Weights of a small GPT-style language model, trained from scratch on English Wikipedia.
Size: 16 layers, width 192, 6 heads of 32, 7.48M parameters.
Training: a variant of SOAP for these matrices, 140M tokens, 5910 steps.
Each number is 500 + 25 x the weight over its row's rms, rounded and kept within 0 to 999. Layers, rows and columns count from 0. Numbers have three digits each. The size before them is the row's rms in percent of the matrix's.

# layer 6 MLP gate, 512x192, rms 0.296, rows 103-174, columns 0-63
100:475483548457497527432489509479468487490497481494528442485508518503499527546459474481535498495471531534445505481533541484507510492475472528484477483455518506499489542488528510510490493500490487
102:488529525492538518471495538466445479495518477507502469511494515502527533474514478548492479491446525511518492471522525501516545519525457496508491488502505455449475463481514519534492474501498522
098:479519507511483485487496524498518528465464512482494526543514540531478551533469523532509523512541474517479485466524529509500524519531535535508503458526496540482516521473532466477531519476442535
100:438503524537487513465497557506524481448485493481474541497464478538468524499541484530504495455476493497538493480499499546491491454526487489451522448515506515491514512468514486544474482523473530
102:479471553500510483505524522496429549504509523507471540494492496510457478482493493518496461479485483522535507518510513504487509461496510459478478516530483483520461492497484505529508473448521526
101:516503482531497546527475562481471498512475493517473551541446466512483536491493522509476468525552500503488451492475494518490544538526492472453473530485516507484480480454546482505508477519503482
096:484501513480452483496521491518514505513492510484473470501513502546490479476449489491539487498488549494500504541455544493462525507503508429512503507485508514496499507528559523522475475482507481
104:536487514445505487482549516475513495445505487503493495514504496501470510499504517491455470538474507515516498519493509490507522495519547526493506505481502455502466538494521462475501483536529496
091:531530517493555477510464475492484496492499546480494481463492492488480475469485510501485473522532480523465544472527531514474503493510495493499457533468499474510525478507496487519517471486525515
095:536510475582507493498491480553480457495492490472525498502507459531522573517522512501505451502521500487483479489517477509478534520501515501491524453501508512514551487445512482467508542490514482
095:507537526483554464515501494476497502518526521523506519512492506535469448528472520503499473485501542532502467503470528515479503484525504478470515499480503461539517490483510502492479468520481485
102:504507507505489484472511515536467514444458513537460549460537486493510503492497459529486505508475513499538463504517495490495506507545525505527482497502475502518472497517508473510495502502527485
115:491492541487507539483522473465503505499475496472496511510477497497492528471479500558535527488512507481525509535492518493491481512499478523454485434522478485503501453508508519492513502487461460
083:507524495508503518471530479505475492515535501440505461455520483509512547508496521548506502551473484561516471496504515461483510545542514487482475516506515486523463485485516501537498510509448486
094:502489501490552530533524504514538464473495479457514476514502484488486537532568502521520495505457510537492513502499500491534479498541543476498511513505487503496532530515519517501520562464491534
104:517521447489464529477503463554580509523487509522508502460500512503512451463525462502478473486512463511508486507516505478481475516526499453466505463505473489477526512508536519493496508471502527
099:506517502473482497503503493520548478498535528486535525491488526485489486525507505523496519479481508490493481519453484480499497494490484472503498472478545457494506484477514504487518498517487509
100:493523523486486475462495534558544566509504491476489497492500477570470508542526494471530526505495502485505490538525505554524525518492507470494501492503485518488494499506505517513502461486496483
102:514469541436480511524438466512462493483536501471489520475468460502479489481479477534531494467472478486490504477492492479503486505472502488521516445519517516505493498499472523518495535499513422
089:489486450519509493506514469563514514508506477517529472503456511484516502522496465485524486433503489534439514476468480487492480532481499494518473431522495514505508512507543519519530472507535532
102:468541472483461497468526497524476484524513503501532496467523477478480479517511479487483541511501513474521512489535504468527515474518465492458484516487494476549523522499526513522485550496462482
101:498495505478487514505523509506474472513534523481512530497561506492467487487512509470489490512446468463499501466506460503497475471461472471470450478490510494410514507505503503517502494463475449
103:490536513471498512527502457481502576507465457493499492489490497488506482531465477553558483453492531475495483501532465518506494474520508537496438532512482512463513527486522521502532482475530490
099:539478518492464539465543495502483522522446484493468521492468475484502503488524548558545526495510508506527481546494506496477489497460502489509489488483490503470474477498512511497545491494477502
101:506534482430484490487533534480492509472550499478482466482493485480527467545552468471492523534492522455512493516495536530532449465506485484504510498528518507460519493505496490542481489514478507
105:509501493519493473504479498518469499508471493548517508467491486536475494486521474506490483567488478516530484494531495507507509505520499527539512475522521532540480519491486495523467546458489519
100:511516513487457503475514495546494467492432496496491497496490539477513481517503475497478459499509477480500535505490480507528520507534500476521464504531517467524494554535533482512455490535489500
093:529515478493507504459495551525531497510517477528537499524472499505477512473514471525488517465448488535493472433487520473520552505493460482532498449500507538513553504502510479424495498492488455
091:529528514514479501525493471486519534550525485449437483465518493483506473501502488515471471501515434518487482528472506496515555458501482507487508460514505478520497503506523534486512493491459505
103:501485532485475477539536499476494491552519420494487479501468496500477520475520538542508528501493506508440500507539488453505526474491484466462530537511514544468532529518524490515464471477492515
106:533520499464506495506495475482493497533471525467518496442490499512509501483479546475493520481514505552506501485495508534493487480496499462503509475454504486495481534461478553510467464453469508
105:516457467511491539514533483520500484474497519517468440555503501479488482510498510489518500493520538515497463509461474467478540531459481475524484448506498530491545513502480461549469514482478514
098:495514497506530552548494472502531541483549462461526526528487563487504469473487545498445511518506489487443513452492536502512440526477482507504479511472490513511463491458494460490501508514490496
103:507517477502489518543491504458455468527519515441528487501517517512481497464527490496514517517481555502534495491483516506484514483539471529528482496530507492510546507519515469483488460473491506
097:522503490509470504520500532528495499464498525492508518494500501498489525498504505529474580530521460487484475481508497492521473506539534525503544508525514483519540519526522503493503507485495531
097:507521531497503493515505480490501517499478475534548474552498474526488421495494475520478514477500483545461463500489475499490511461524442482499459493465520527512445447508483490522502519471525491
091:469483471495512520487551537486452467516463511501469514472519478497492515515503537493548566528521500456520477489483467499512490488515536473464478513482513494510480507525515533517479496463460518
090:505476522520506521518505494491514481504510514526482503479496493514524497563493503516494517563474486531485498533469507483528521476487522549502487487524491537480523509544503447482499541509516461
086:493502507510486504520518497525515462504461468487522505478552477485447504497480544496477504467490471516479503501492502549493479527484514463541456532530472465539552461532483521544509527515513508
101:470500523505493527488463493538493504503522500487488478465470481491488538549479465538451500466506511500520521502520545490462496530520527509484521467536508517485493472509475517536478477489516475
099:457492474499522476486532467499512491477500534515510507505541515523493512478511521496539521486502511465489490515462479520494577487480523512514504515511490487535525471471470508472479560461491526
094:518477486519476498537517461506503485502519464463508534562520528503510510491531493497477488497496482494507459501454503487465472501431536479466509491546552516496497469488476521506481516539492498
106:513517549456483460507539517479498476528490441484499494501514466475514498458535503516511529480549469510528491534488533499487488526500535503499498487509458494482475503514469548523492541492467546
096:494505488490506542499503513467494493499496484524483482521483496494469472517494507493465499531505535479498492511494517521512458415513488491453509459541520488469505503485464483490521508512498482
105:518498515468471463494467500470484493525560467517509506465551517503462537533491513481509479484483528503481485462498476493473485508557496485499447513517505469506503509553511495502506477467445549
104:507504504518485488470482471525493507578497488463480519455520497525502535504533477489493480545507519516510510483469476510509524524509527456476466509537499520519515524482526484539507497506524464
105:473459522493474512499508523471466444504464492493501554538502519511480522512486516484463516478534469502519528530475506496514506477493516537491503518503486504516496497534505497514491520510495486
107:535432476477470497513514476513542534490477511467510511472527464525513506496521482526460463506525500465468511473496523558504496473527513491532506501528560441554541518515500471504511494524494508
094:510479480451485490547483526483466525457515497539447507452490500470484498481509474524445480528466501520503493481526491513499518495520504543465511513469503506472539508499508527495471465504473488
095:541504539523512505516463520480508523492499443478502481463503486522512522460491489477465527509497507498482490480496479497540489490488534506500464524484506510522481475497545523520506549502512477
103:523480473505514481509539497476499471522514501497490508543516489562491493488542502490484518493521517510521488518489524507513525460463551479500517467540541517508488494535546486494497500501475520
107:514473449489563527492480529494483489488495546497511546482499525493508497478450544525505472494521492510500519527499525535498492491524529526536493540502504518463506487537515513517497524507544536
098:532483479507490510524465484496519520488531468450465485508495534506457485501527507496488479500522542474521505499501475460502514528494471514458529536495525510500514462450530512499479513463488452
087:497545485481529507508508525476511465521486493525490505503464457491529505573499489502516465555484519545506507487553555507491550505478507504475497511503525506501517488494472561471483460524419508
109:509463486477518488494499500468518469515502467519551482482473475550474474495493517544518516506480516503508536470504489526507545502531520488493472521473498497482491502526471540517542491526464501
088:521449516520500499503509487472489521491501485535486478454524461497473534509523481500498520458481510505501499550478503502521518498495540493495548487514519510525526535515464502480536509499439477
098:514518476478540517476491524500495485532487482458514571494506491540481502503501490519496486502509485471495518455499484483487515491525520503461470498469530523503501474483533477451510524527504509
118:484523505499514505502516498518541505520520512501469474484485467527497469496478499566492488516502509545510485540490524496475487511512516505510482484554537512494526522480492494511502508463475535
110:478466497462483522517562490525472498499467459445495515520490484511508511498481474502523507505489522493512505504491495494445483521523484481479511540489492530534504522504505495547520520520493501
094:524510526470467507513531453507492507506512527510521504520520481503503486523485486540512496497522484502418479537479542506547542477468506512441513505501458486507517514516518482505504492505544482
095:521503462530496537495537547503500477533531489487493500500475479528531487540484468543486494527491548493458499520503486495495533538496451488523506497497522487489440511502499522532512481522533493
086:502480452472490507514486514536536459491538492513507500491512466477475487491502556496501515453464486499535530523466485503504496520493438480490482508491486493559478527461481493476512510478488491
091:538487525470506489478524530491495457478525495476480472491503528510472504536477499501522519521493480468493480507542506473509542497506486529506515504487522482537487497447518506486480517505523520
110:528514497493456534504525517517519489498454501544477458503543509476516489518480512490493540443463498507499521498482447505520494477498489523524489523510494550486441510551510481532479471522521472
093:501489510470522568517498472485528522503455469481476518518466462536514444480535541516519478493516468517490489461512511504534545500508537503514529510540476516470497445527508485505473445516496483
103:535482468480537487485465501475492490433490472453479499483481524516457541509494478521496520526541528451474500507484555514468462508518496460488492454512500484527498485505491493500525504479489512
100:510532550507510503548519511489481513487459503483485510442518525442522543496517513559424478475454528483466550459516547540485512519539517525493528493465488507510538501559511511533502499491483469
097:501498550514537493515514485524546496481551509487487513495529547517470522524521514508465443487458526519495447500496495532513494517502502525481506496525506501473522460540528510482471452540514475
100:507492543470500465530544478524499477535479505472487461470439477477485471520439497483546519479536533523439530492487535490494514529539514499499497483501507536544515505508536511511490514494512477
114:545481486514494477501488487499525478506537555504496528516487509519479512535484520491466482513473513537474506512505485511479492480566489480532461472486521512523476506495512492501489514503492457
118:528473519536473523559528465494531514523528514486512495484514545525497512484479539515504529513491519496470511506443560475516479505477480515552486485508467535514520483501533517529456488512514513
094:458475495494482490492521512459527479509527485493520496482484562532514486494481521523486506488465510459508546486487514561477528528516480494471471526459470544523520552499460486505523474457496498
# layer 6 MLP up, 512x192, rms 0.288, rows 103-173, columns 0-63
094:509494504478490458523462499510547457506541517503442522457515529459545452510492514511472517503472476499489518485507458495516499521494485503541491516487492519508511529554482460508507488517506500
103:470442535541483543504476492506487475536490530479516497496525500511515490505513488456523481480493439492494482468508513493530498541476488516518516479548504524476533524472494473491483502509518495
095:503547497496509506520513487515483510514548452449524496503503521491492531518493500487456469506512492525529543507538497469512543493451498463516501496548508512476496517481503513504509478482552497
104:453474520512486503516503547457530505504542529513507495537552524485512502508490513496512514490504485470516479492514505548482450503488473511500531480503465459502509533477532529486485488481502534
095:473524496479451493477518485542491509474520466509502472501542486504481571543502530480498478493480510522528499568500488561486503489566483518476499518498504482532545477527469490507527505480479514
102:529483497524526490502498493448504481528499486540498550515447493479502559503501519447491488510533489468515480473476501469484538522452523470473512536504511524495473507499527490518505517514560496
095:488484513461470494505504501460520547462441473495522484460517505489467520543506502482523498537490510444474484542480521487481543520506522499527501501481537494485518474514471494472507479510540500
107:516463496502501506544523492496530466512522505452468506494507454478525507502531451478487474523472490479493501466485481456518482491515500466478491507505519498487562514544509501483510502508507468
089:499478501489479527503503557493474552501489506513484543484473467512531500515473498510517498524487511496503431555514499502510496503517484458520507533524490503497456525517520512508526520503524553
092:506536498501469450496527507509430512519497473483510484496503519519514524485529520489487542481493528498518484496531543520482470510510471509509483534492486489509459479456532525465487480507506550
100:492524464485488522503523511461501498530503487507509494476494485511442527530511502513526498496509479493505527522507527439474513479504515502496510504490457510540509498460510543523531499495509464
105:475513501471481493496480517468509492504466546473522481496486492473522493502491536483499467469513532522497518518520520523488547497553490500495516509476511479533510516486490540502504513527535469
105:484506502484503498485487438514463487462504487521473483507473491505544489501482477513480445528489516507508530479484521490505503484479483505473521482502478511488492499532465489495514483556520532
087:469526518540499506521544460493476532542471508513455474488507490480475488490469503498500485513489500462477515532503505516465514490492514505449521485493516506432487495511520491455503460498519542
094:494487476465480491523469512497461478453439502462481546496520480496474512560462500475487501466535488523535525560476513491487501549483546528519515459495504486482489466510462541490499511496500441
099:517452529498490521454497526533550467487491516551476546485513522542479526495530511556522505487483486533509465495504521512481481488508524532515522537555475476483481492543493505500496507501482510
097:461468523485490492536524522479513457491500544501483477556502481507464453501526461501501471488510523496501458447476527448487493488495498492525495476500519504491485498499517488552524518530516507
100:506543501414450508517495540490493534488556516512527530509494530502474483517512494517458457467534494505468543490478506502501522529504480469509446478498560460513491508491507555510499476508471477
096:467527461565513500482538508489532505509446508489496516505516486446534479475482529502482477498563554479504466464495522558517516501508507495461486518531540516512511471495472468496496458525508503
091:487481470475485508505513503499486575462522496516465532479536498503478505514484528491467534522562478501510544505484511514531518486534515510478465531509519482482515482473521499479506507505470506
104:507462483503516522529472507475527477488521519511487517492484457524480510521486515492494541527488547524532499523493511571474533509491521485488495473498486504453460521510477489486523485511523500
104:461538497490497530481475494443480473492484529449513485525486481487536462434483509505502534541466487548497459455532525518482488448459533446506487547486500531493519499509529506459488507513518536
106:569526496507499505449492487516491527508499534509489512504512511501542489534485522556513495465534522519492496540471533503476521483510472464486552500515500539555457481501478530510496478492529476
103:511502493465508504476525488497515464496484479533489470536473502501542536501453502480495515492464485471426521522521511467532478541497465510472557500486519471491467542494525507461466492490517498
103:478492480478507515486480538515473536507548453496525518535530515500505560511522507472488518531480476497498472494508518535525490502462528503488464487498508527486526490526505527478456545456541516
101:502495518469450506535514537514510506510457472504496537509474534491519495505500493472496500448499533479562523496511439472553481473504539511534512500504466511495519489501553549484502513484512467
097:505543532526516490481511491488484512505493469481549539516524529542489497549516475523449508490493496495473503454517523491534502507532531483550490483500534479542529521457543505538494480475524493
098:482478491518520476469468522519478453510484514489473506498459533509505519524503476494511537543463516507528473514489523459503501514521483516447501490462536455487551517502513466519490496499543486
092:537484527536442530433517521492539514495516490478504533475501449475514488475488471507479471492512491528535521530486480451506525491503499472445471497525489507491522502486511492495501515464510541
098:476482456490488442463487511445514478445460513505550510485537447496502542493478528467487507527483529517476490515462544527497528478493518553485539531494479509512449500459474501507578519492510502
108:478492491482453524521498502506495508490475496528467527544480556482502511502469461501486483518503502498498502543488477538472476513513492504491503479469481538486527483504505526522464490526480446
109:511486501486515511471511466520476517510490514513518525491548487527459502501493513507486505469485523493493498523513503478527497443529489530532508510524559477530508512553489480478516466509531464
099:506485480486513507477470457510515450478517506521483492538520521502476480491481530490487506499565459495461508518476512511473474516468459472487507514483456498482498443501517485491482490483533492
103:504507530483462538478473519523494482483503509491486529526487475534485507541554480480441483543488541510521499492519500497516507479531498505508507520503527491475473446476510510511501499537526503
108:461474495490519505480514503491499500502472503481472479502486489481488526506511458507536506454479537485553502531508482481468504505488549526510469521497521525467470515502498511480476497533497483
097:528486472553511453472502487491455505467478486466539487534517508541516470488542478478480468521475502512487437478472512490495487480511487502527498506476489518516513458504491488502521492508492534
095:514524498480470458504452513524525521501462428544532479494481492479536556444500505475484503523495486498513494463500460512515494472492454525511492463496500497508485478501450517530486501477513471
088:508496543495457531467497472520515483537511483530481560453519493482510511559492489526540470510533509497509502566496486522476504549470513498510447463470501540449522508518493435493484521469495482
090:502552513495499530510478492532490474490475472487507477505501488484519493455490546457530521511511495520479453503502518518489489494548477482450499461524539549523500522548505510458537484516455475
102:482560517433508474538491539529532500472530482524476479457496525491523521512518523444506455494502509451505500484500465528467498507509494499472474532469482494514543500508522483486504499530468528
102:435503516523506461508531470458531458509529529451487477540517494475528489507463479526523505526485515521501509499460496491486470511491500493475508505477529473543525488515469516536500470516484462
096:499542543493488552516479519518494479520477539533515526483506491471496522496504464498500480513513453508490487482499477555509499453523463533496470523524509498460508518493509460508504515466462496
109:494455485527532512498456473507506479512468441476529514491467470473502451498507496466483490464475484509551529509486535534494463527485511500517492511514553494461537486495538563437506473474530533
100:490527468506489525503468464508503515500496504534502505454534501487506489499489480513500512444508447533471496513509474483493512514491491512514498518531505473484486516485500514497492497504512456
117:485503516501482478484474480447486512493480510496555465505518486514487488511491476481470507475486483498440476531463506496496489494545521494491489436531505480504489507471524474501530460473469514
097:469489484519511503519457551469452477469510500514491505500457519474511459459524517519496506466479491530494445498509479505504448499506477502507480513471530478479528512489494499494473479516515510
099:496529498460504487508542494471511472540457494513473504513497476543495531515499496538536504500507442525526531534513513491520454465547506509480485512508501490505505483490484511541431521502546488
104:484488523482494512513502551509534494476444501506485448542480482508496514495447484552461514516502508496524498476475542529532467544449496514514478501522521490440498500496479504506532496506510507
097:454478497489505485474462533552503488508482528462562465527512536493494535513490520499525524511457473523482482501509518487552496472469505484512530494516495514480529508516514497477514537503505484
096:497493500496505439508504494527532528564539534476501502537450495498509475518498513524525537502535467465537525484452534496520527501524460502498490532500459525481505512496491543482529487492474496
109:528520513511487472480515550548490446484495520489495489557479501560479520497538497510509492479534509497474506521492512535509484504475519458531476491470480480517473476491528466498501489522513515
109:531521488466546517531499521492459469506456490559498541487536515490501471501435520475453538496465495506465522471505508466488490473488508515534512475505484539482510499536499498506498495478510520
098:515517495533506499484502491528530512500501493535493466499468499543506519509466535467452472479519508486537520493508469531515520522566483518514515460515530492493524527493517500501507481518535485
087:497476528498507500478500415521519453474481497496498533513523494458501494483496524518489530512477470481514554507494475453489513491509527498497493522552515481520525518484477520514538465503497508
108:523494501489489535510498514511477545498481502479503532517530497449514517506491505482477513554516507514526497455468472519520515474466486482524489445529515507525489480515506472546448445464517529
096:466487479470515479512523517512516534520498470507494491499503486540502513516518487498522526515498519552470510515503468502518513504517488445544534468444488544479527507540457494474477535479452496
106:494500506497507516512447487510488470519502518451484458524511491521547486501470515485469559512550499507532534511474541501496510486512520497512479518450500539522492462500538511463535484504522492
110:558468489522465498488509561521498495500515513502464494464513533522507470528551510540492508505518482511511538513482489458537506544505479473504507515503504507510498469500482472537474486476504477
114:532506470535506485481524501491496477447475497495489481497522481518514493498492484463510486505481471483484498522506474469507481490475512501465508453542534505509524530527511512508469484519492513
088:461549516483521488505468477453498513524511468478525490562483500531535495488506524510484510528543460484476514492520503501502508433520483501488476485480503499507475503502519526547507511521499478
097:472501505491509517492490538467503497544501502499506504533516468498519493511521474531500484493468513469521472466510520481492482508508483518460512489532475531493505514536475509462535559476507525
082:490482499538547522466502446501479504504531508514528522486529506495513501504520496499454459485542480457532498495507497480481512482483534470515531470546515505501540530532502506478510500463493483
090:467522509484522515506479460515504453547467481492470505498509454503494507530548518507534511513485475497527523561493491496486528509484577544496466493468514494488467506483477486498514483491500522
104:444514475507475495478471505469533548503544554538488522495449545495530503489511492515479510529516485526505484537468508445543502456448529506462515522544482479509551513499478510526531471502502491
097:482466538472488506514507489510510525534479502485467451534514529516494512507547515501501500510462500503497518497519462496504542453494569476554462483474492458473503450519497490508515454514472493
097:484483499515492511487501473509486477502481510503523479478455504507485519495515523483500497528495499458492462465528525473449490455515468459443485538526520486518475479507521524528490461482484508
099:529503546493486464565496501463468498504503505502509490474470509498455491501465494506459512501507515450520545494483539540514500494500478506454461511475524517522533489541482553506539484505490506
096:514494483513516524464529483497522501442512462497528530542509464511540482508462479505480493572496519492491467490519568532502482538505500482504534528502498504548476468468537481492515480493469531
098:436529530469491507482534492454499538504475504478477482486514504493504511527534547538474507529515500533493502501512496484515511488498466494472516507489515458515481485516488504525492497465471477
107:516503504534517540488460504469522502482469476518436420528493509487526553507516464512512471492469512506487538511488515437528522476519498509515503483472525506524467470488499471529527514498466508
118:487515421498525544463498482523483466502497526553493478516469483515477520514526543469514508489519492496535465523458531497409505487501487481516465546506513540515508498482510491504547479498539473
# layer 6 MLP down (transposed), 512x192, rms 0.285, rows 103-173, columns 0-63
098:491513543468492524450494504554543515515473518537524486517454487539536494517514480519484514492522486526488520441506456462556526476488454506518483479487517512512532513539520536508504502444487506
106:519515481487492512524417494493478486501508552510516474511468517509463510531503492503478477521487519450485506519496468480466507495512514480511485489495509517478529508521512486495497507491493520
095:506483489495526511494527509551549530531541519472498501490483505528519486533490526526504491507439458520478502498522518466456508484444494493519532489477487449459450509500482450487542471463490533
095:447515499510532462520541509503511481534497466505509526524518492530488497496478516484503490546498501502536519522506485495481498491500501500474536503512488525460509477496495502514478517512514502
094:507474488483500500521494512479524493501485490519511542489503499491489539539519491520506516496520496549466477541511508506517551487511503473502520501494540503539541532533464493490487478522484459
100:540480479484526524504483518517486473492506463471520513474521534513510544465477479507503503517554469493489494492486515437489488505522524449513493486484486549524525506458528474501517479505524531
097:523481451488469490481507490490516488486520516464487496501490469483507512546478533509483489459461501486487482532467534517522508517523472499482502442503522521475539478503523509488558521475468514
100:463488489506487499514529458541513485469469497511517458470514502482543511493516487533530506499487529519488484501503487526520544519503486546493540519526536496499511464446506497527541497499516533
095:480535469477474437515490505563481543481486503539477565535477488498504536532514534482510499491536537478511528564451470533510492470496476488522513538533495513488538488502499497484502486513512521
095:523540547534499487508517510530480509487463500441515510503498490486525538539455507488487513505493502480493487486532477526490507481507449504479510445513446493530483506481483527488510448523463531
097:490468514523485490449495537541559558494524546503490495537493465522511484500519467498541512509473500450497491523550504496460489466491513494457544480454523483521498483534491477462473485511450494
098:501527518499502501486485494478452534518495504478469496512497527490495537532484486540496517533476519453443505508497456487495514543498506485476531518502486467548469476508510480493496491521523501
109:516498465476552541496487538520493508512516481485521503509520504542527518575505486497506509499493455500514525500514513529524538532550547560491522487509451499516526518490525498491492504492516519
091:490533535480496479508502520504490512491484520510503540478487503482509467477485507507515464562560486494496483491476515497471533528496475473480536496507539503473517507520523516531511478482524504
099:487512482490495492469523485505531521469498504503500531501511490460487483463501479535498499526554474496526501500481490509502506501493504481508516483518507498482486504501527466466513472543457501
102:507460508516491526477482474475494487487498494517507523457507488509511484489553468479493488522459561476510512532456486509468451501488441524454428512483499528497511496533528527529541502465521509
098:512505461530478500458468501467490481526480509458503472477523506517517520525482491528483497525529509460502491514524488501508560469532502524488469486547470490482478502509492487533534525493509536
098:486489491525509466521529517514486483508491528536499492455504468495552515519460506518491486472509479547500468454504471473486550509478515490502520479484510489483496506489476483482499541517484479
094:561502491485533460475442531505537503521485453476488495485506493456482483484510512517497517496509481499523508489480456506509481526486482548480550492510472507488511518523506514521523504493493489
096:530488515518470477532523526489492505531498476507502508532494505525515481523455516554457501497523482528480527495505548510496534472452518566512498566507521485484493528485512517498499508470505478
101:506524527516468519459461498500479493514486477482515465512523530484483467520550508456506505498518530480513524511468488506487459452478486511522468471531549467498511491515511441527483502480479496
103:542538536532494498533469507449480481482501544512536518494473511507481499512494514510497540516434491498498480487466503503546512468474473473488470532493495539506508514531521548458476522478523515
104:528553509545524490505483522459497453501522485496495498529491523523492481504442467511521479527528508469522542507515530484519507504511503518502508493500465526520464460514502435504509520474493491
102:511462514487497540546463507532522495501534565466489466469482517492521464490446485474507482503490533538486536518483524473508508548466512513541510517516550472488511516459512520514472491491546480
100:486507464503447491543531506487460554480520504484491507509506532530490524481493496463525512522491487496500488509522558496464449481469471457531491480503488538526500538512457492505542494512511486
100:502483508492494473488484506513463500461549526510556546456499486534485510491485525491482507548479465512510487514499530488498510510528512510475493515473465559499514534512507452520503516467504504
102:531508490490528507464477532484514474440485528536495520481496550487485498496520476473496521518509491500446510524526498505542481461482513455502508471543466523545503528465478452475485497500515531
098:517515501508559505500471504504485469482521519493529528517533494468461545456486470512517500487493484511486496463535519536504504487516515485537469490508512507525548471456478562475493515450487555
094:473475560526479501497481528481510497510522487511503542511484501514473544494495501501504466458521487505440501493510500527498528500501527473512497486498488464498527487504478521476546509556453517
100:530507493478502528527478539524508463470457562491505490478513528512550469458545517491498511498498459497468449496483494491542529519499492537493504455495519500493435492445509524506554456527520492
105:526503467515537536521527504537501501512490498478489480506493521505466524513458494482478466443481531554506467463526483522507492507508534517496439497455501552520469488516522513484513533480494509
101:551516482526557482533531482463474534446505521462548438506461504515474473435473491506486517512461525558474478502480509512541483461494519522500509496521482478494506502533502514468487487476520545
102:463518456515461513500475527468449488501486503485502533454490517489473506520542515542506520499522481507521477537484504502437507457461535516557557522494477523476528484516495455480459500508547483
098:532484492507514539457491512495536502482512546552496465507537472485511522499468453542464469481509484515480497464478493469497508470522517507495516484466542531520494466481496505498509515498442469
100:497473519490574493489533484504525479517499452492523494514460476490482505485495546503471532476496517496530502506498461544490519529477492529477454496478507494516460477511538484518493507505489464
097:478532517549544504535518528530486518488537495465499520497537500508481435506462518498497542518545505544490545500468498509474476501506466537469501490505471516534474440515498505495505485507462475
097:496442535488501518521504497505493522497479464507528492489477484518520449468523506508471483514511480521451492500486507490487499523456504507547573467499469499515521508542520515498523483517544471
094:509523532522477522474471502506496517519503540526468527476500506514501519516520485488571525460486549474525507518510501517508521551502499509515456514486492542465546496497491480512479494514485477
095:500518474538515520504494542544506490499523488495509516501511498527499490456488501440489482486500465514502503506498520449516438461471452487510458463531487533494499496477526506500486503481511557
100:520534497528485491471502506525484509516516489510504501529516462489498517499459508529484520544500481510504501532480508485468501458546511456509505491481464443528494513505495476458474502476511499
101:539504484541491519542496492470493470491490502471476466468497540489502536445545485489523524499495508497517479489499519430535470495549480517560502493530525510516536474472464486466511457498507505
098:492507514541499499518451514489453514450546504485518484542484509487505517446476471504499482527501478490493487541491479520552500472529512516504457483510494433492494477517490494507471455511531551
106:448527461496537474533484510509514498514490488517478486485521488524529447463500476468488525523493501519511543489515530517518512568479454517537538487532469516513509494521523479487529478495533511
097:507521512515472567543515497467508502493512471490504499505484491475502513511502523523473461517539520505493519486475513469452496492511530527520450458551522497525449518469466501503481483514484503
109:467504453482487518511481503464526531465458533512528487534492503542534473529513494475481468488506460474539523562500500456511468541496490518495525505529481491512503515505495447462501487505508505
095:534500495511494498528540479501479496477527482481491498493506496500509500490457522508506488485503525482513497564476519540475541510499518485478506464561516491522478478518503518534490548485504532
101:485519555516445527478460512486501545495500529540513535492470520471533485520479493473483476516496492487514498520442488505463537512447497472505489547480493545510458505509489544495522536471481557
104:504474509520518499469507528423502468518484447506542475524469486504490468452498470498482542486500487482448472495487521474490490492467489508492500515472483509478520486468475493517488508495516460
095:498509501502462516507515479521530528466500480506479537507510513481495455533505449489522501502466508492543495483484492514507524477517490512495477531500528528451488556507514453503499503531466475
094:491456455484512485506521488518507487542512504477513513503508497505486518495517503510493523487504499502506493452490532488479490498505446453447450523526482487507505515505519501535550498468495520
105:518505488538542454504501531495482520483485455497523496542473500492489505501551506483509535493535471513498521486500489510489473510550508483506498475529486463530473507469516521465474515525490534
102:531472461472491508502456526492511472494486479510515489479498542517482532496513479496503503461472516506497430500511490462460469472524477468496498526506512477472478523512499528533511533483481507
097:438473516492511524529496545513498510439536499516545516505456523519503506478498475513509482492502493439491553504481503506563482504494486493556483512473475526521490528549514522519523511520512512
090:518484530533463454471489561501464489480465504477514467547465507535463476522499497484505483487507500480514508500501510525509528477502514501474485500486440515507448512472523488502493503464518488
100:486475525441511458521464505521457450507478465472512504544485493472500493486454504518477495525531536489504527476464530503536509485519488535475505558492502473515531538532499513504505516492513504
095:480515497526511514516528505516526496529496515537514502508501465502481517466532510503484496534526545538498542512478423495514460487483524457499521494507538492522461494561502523537546519489517501
099:504474496541527488441467533467505531467519503484484520528514519502497474449488490536498504500529533504530481496497519513482538500506482526499521508478485469517474483456472534482489526512509465
106:494491518518515490519493473466510525469523511457499576522469518533485510529498502496501528482527461493498481509518476485500480512528480520503471517520503473488434509484499495559509530485477527
111:487466499508514504503485507520502509504497474502519537467487498556492479473486497523469510511492523508459498490495498486507470475491501492491516462485478474514444524485499543442507557472481470
097:545496509495538482499463454506511492502486501544512503498557517500551497469476429483556518474481491487464500487536509494506513493508468504495500494498519508502518498483458476503504536520525512
099:440485495490504463487526501508528491470510510518508513454513532453485514505516543492488541508532510517543473494455490499512521529474483476532449478512519490527541511513495457512478518514526495
093:460510464489490450480509458494495517493508506472552515524472484447551509489452505497524491463498475506472530492535485474483512522524511507514535495516502516476512513498458508497471520466511484
096:524500489515497543549480486517497529461479475499493496540492491492508531518500483493495490504471514539477495482507469500546514505465489456489504524511497509523517499513500544492516481527543506
106:509505530489489525479523484489507516519535500473528470525502487453488542431517496506505492501467472543516541527498516471504561455508501482494509467541526507480448553527535526478519527476462508
096:509514490497547531505534502521539470517485532496508510514528512482482452513450492479500487493518496527504441499519545484508515500521458496480539452486506507496501535504540536496452500484515534
103:493494504491530519455516492485506502479497484459474543492465484508494531519506478557470501521489517525511493509451506549503456476533488462449466501533508483499460489519526517494475516504513498
100:504489474495467491506499498528512508513535507488545474492450489514535476511495490521545483490548541498473514525491537489503508542494502483526527505538470527532491477513521527490518489479506521
098:501452484509502486481516504510488519478504497501485508504484545555474554526488442460530500514492543504485527524523483533521461514492526499483539488527500489524486506478496464525490462513484525
103:461490461475505460506475509521517476516510460542498476506454491477540492507469491499511528514540478482492534472450468451507464484523554476547503500533460557518497484510513506470498502493506481
108:435499520505472480503507484462523465429483492498518501511520509505513472469499495445518503502495516516517500500503482468520529553471484491497517478463524512506517482509513453522521496530522525
107:495479503524482490477491528509481535516523548472477479503507512516500492496538484511520500521501443485448512505532511490530509501453520505517490511515529501459495498524509501461474464514499498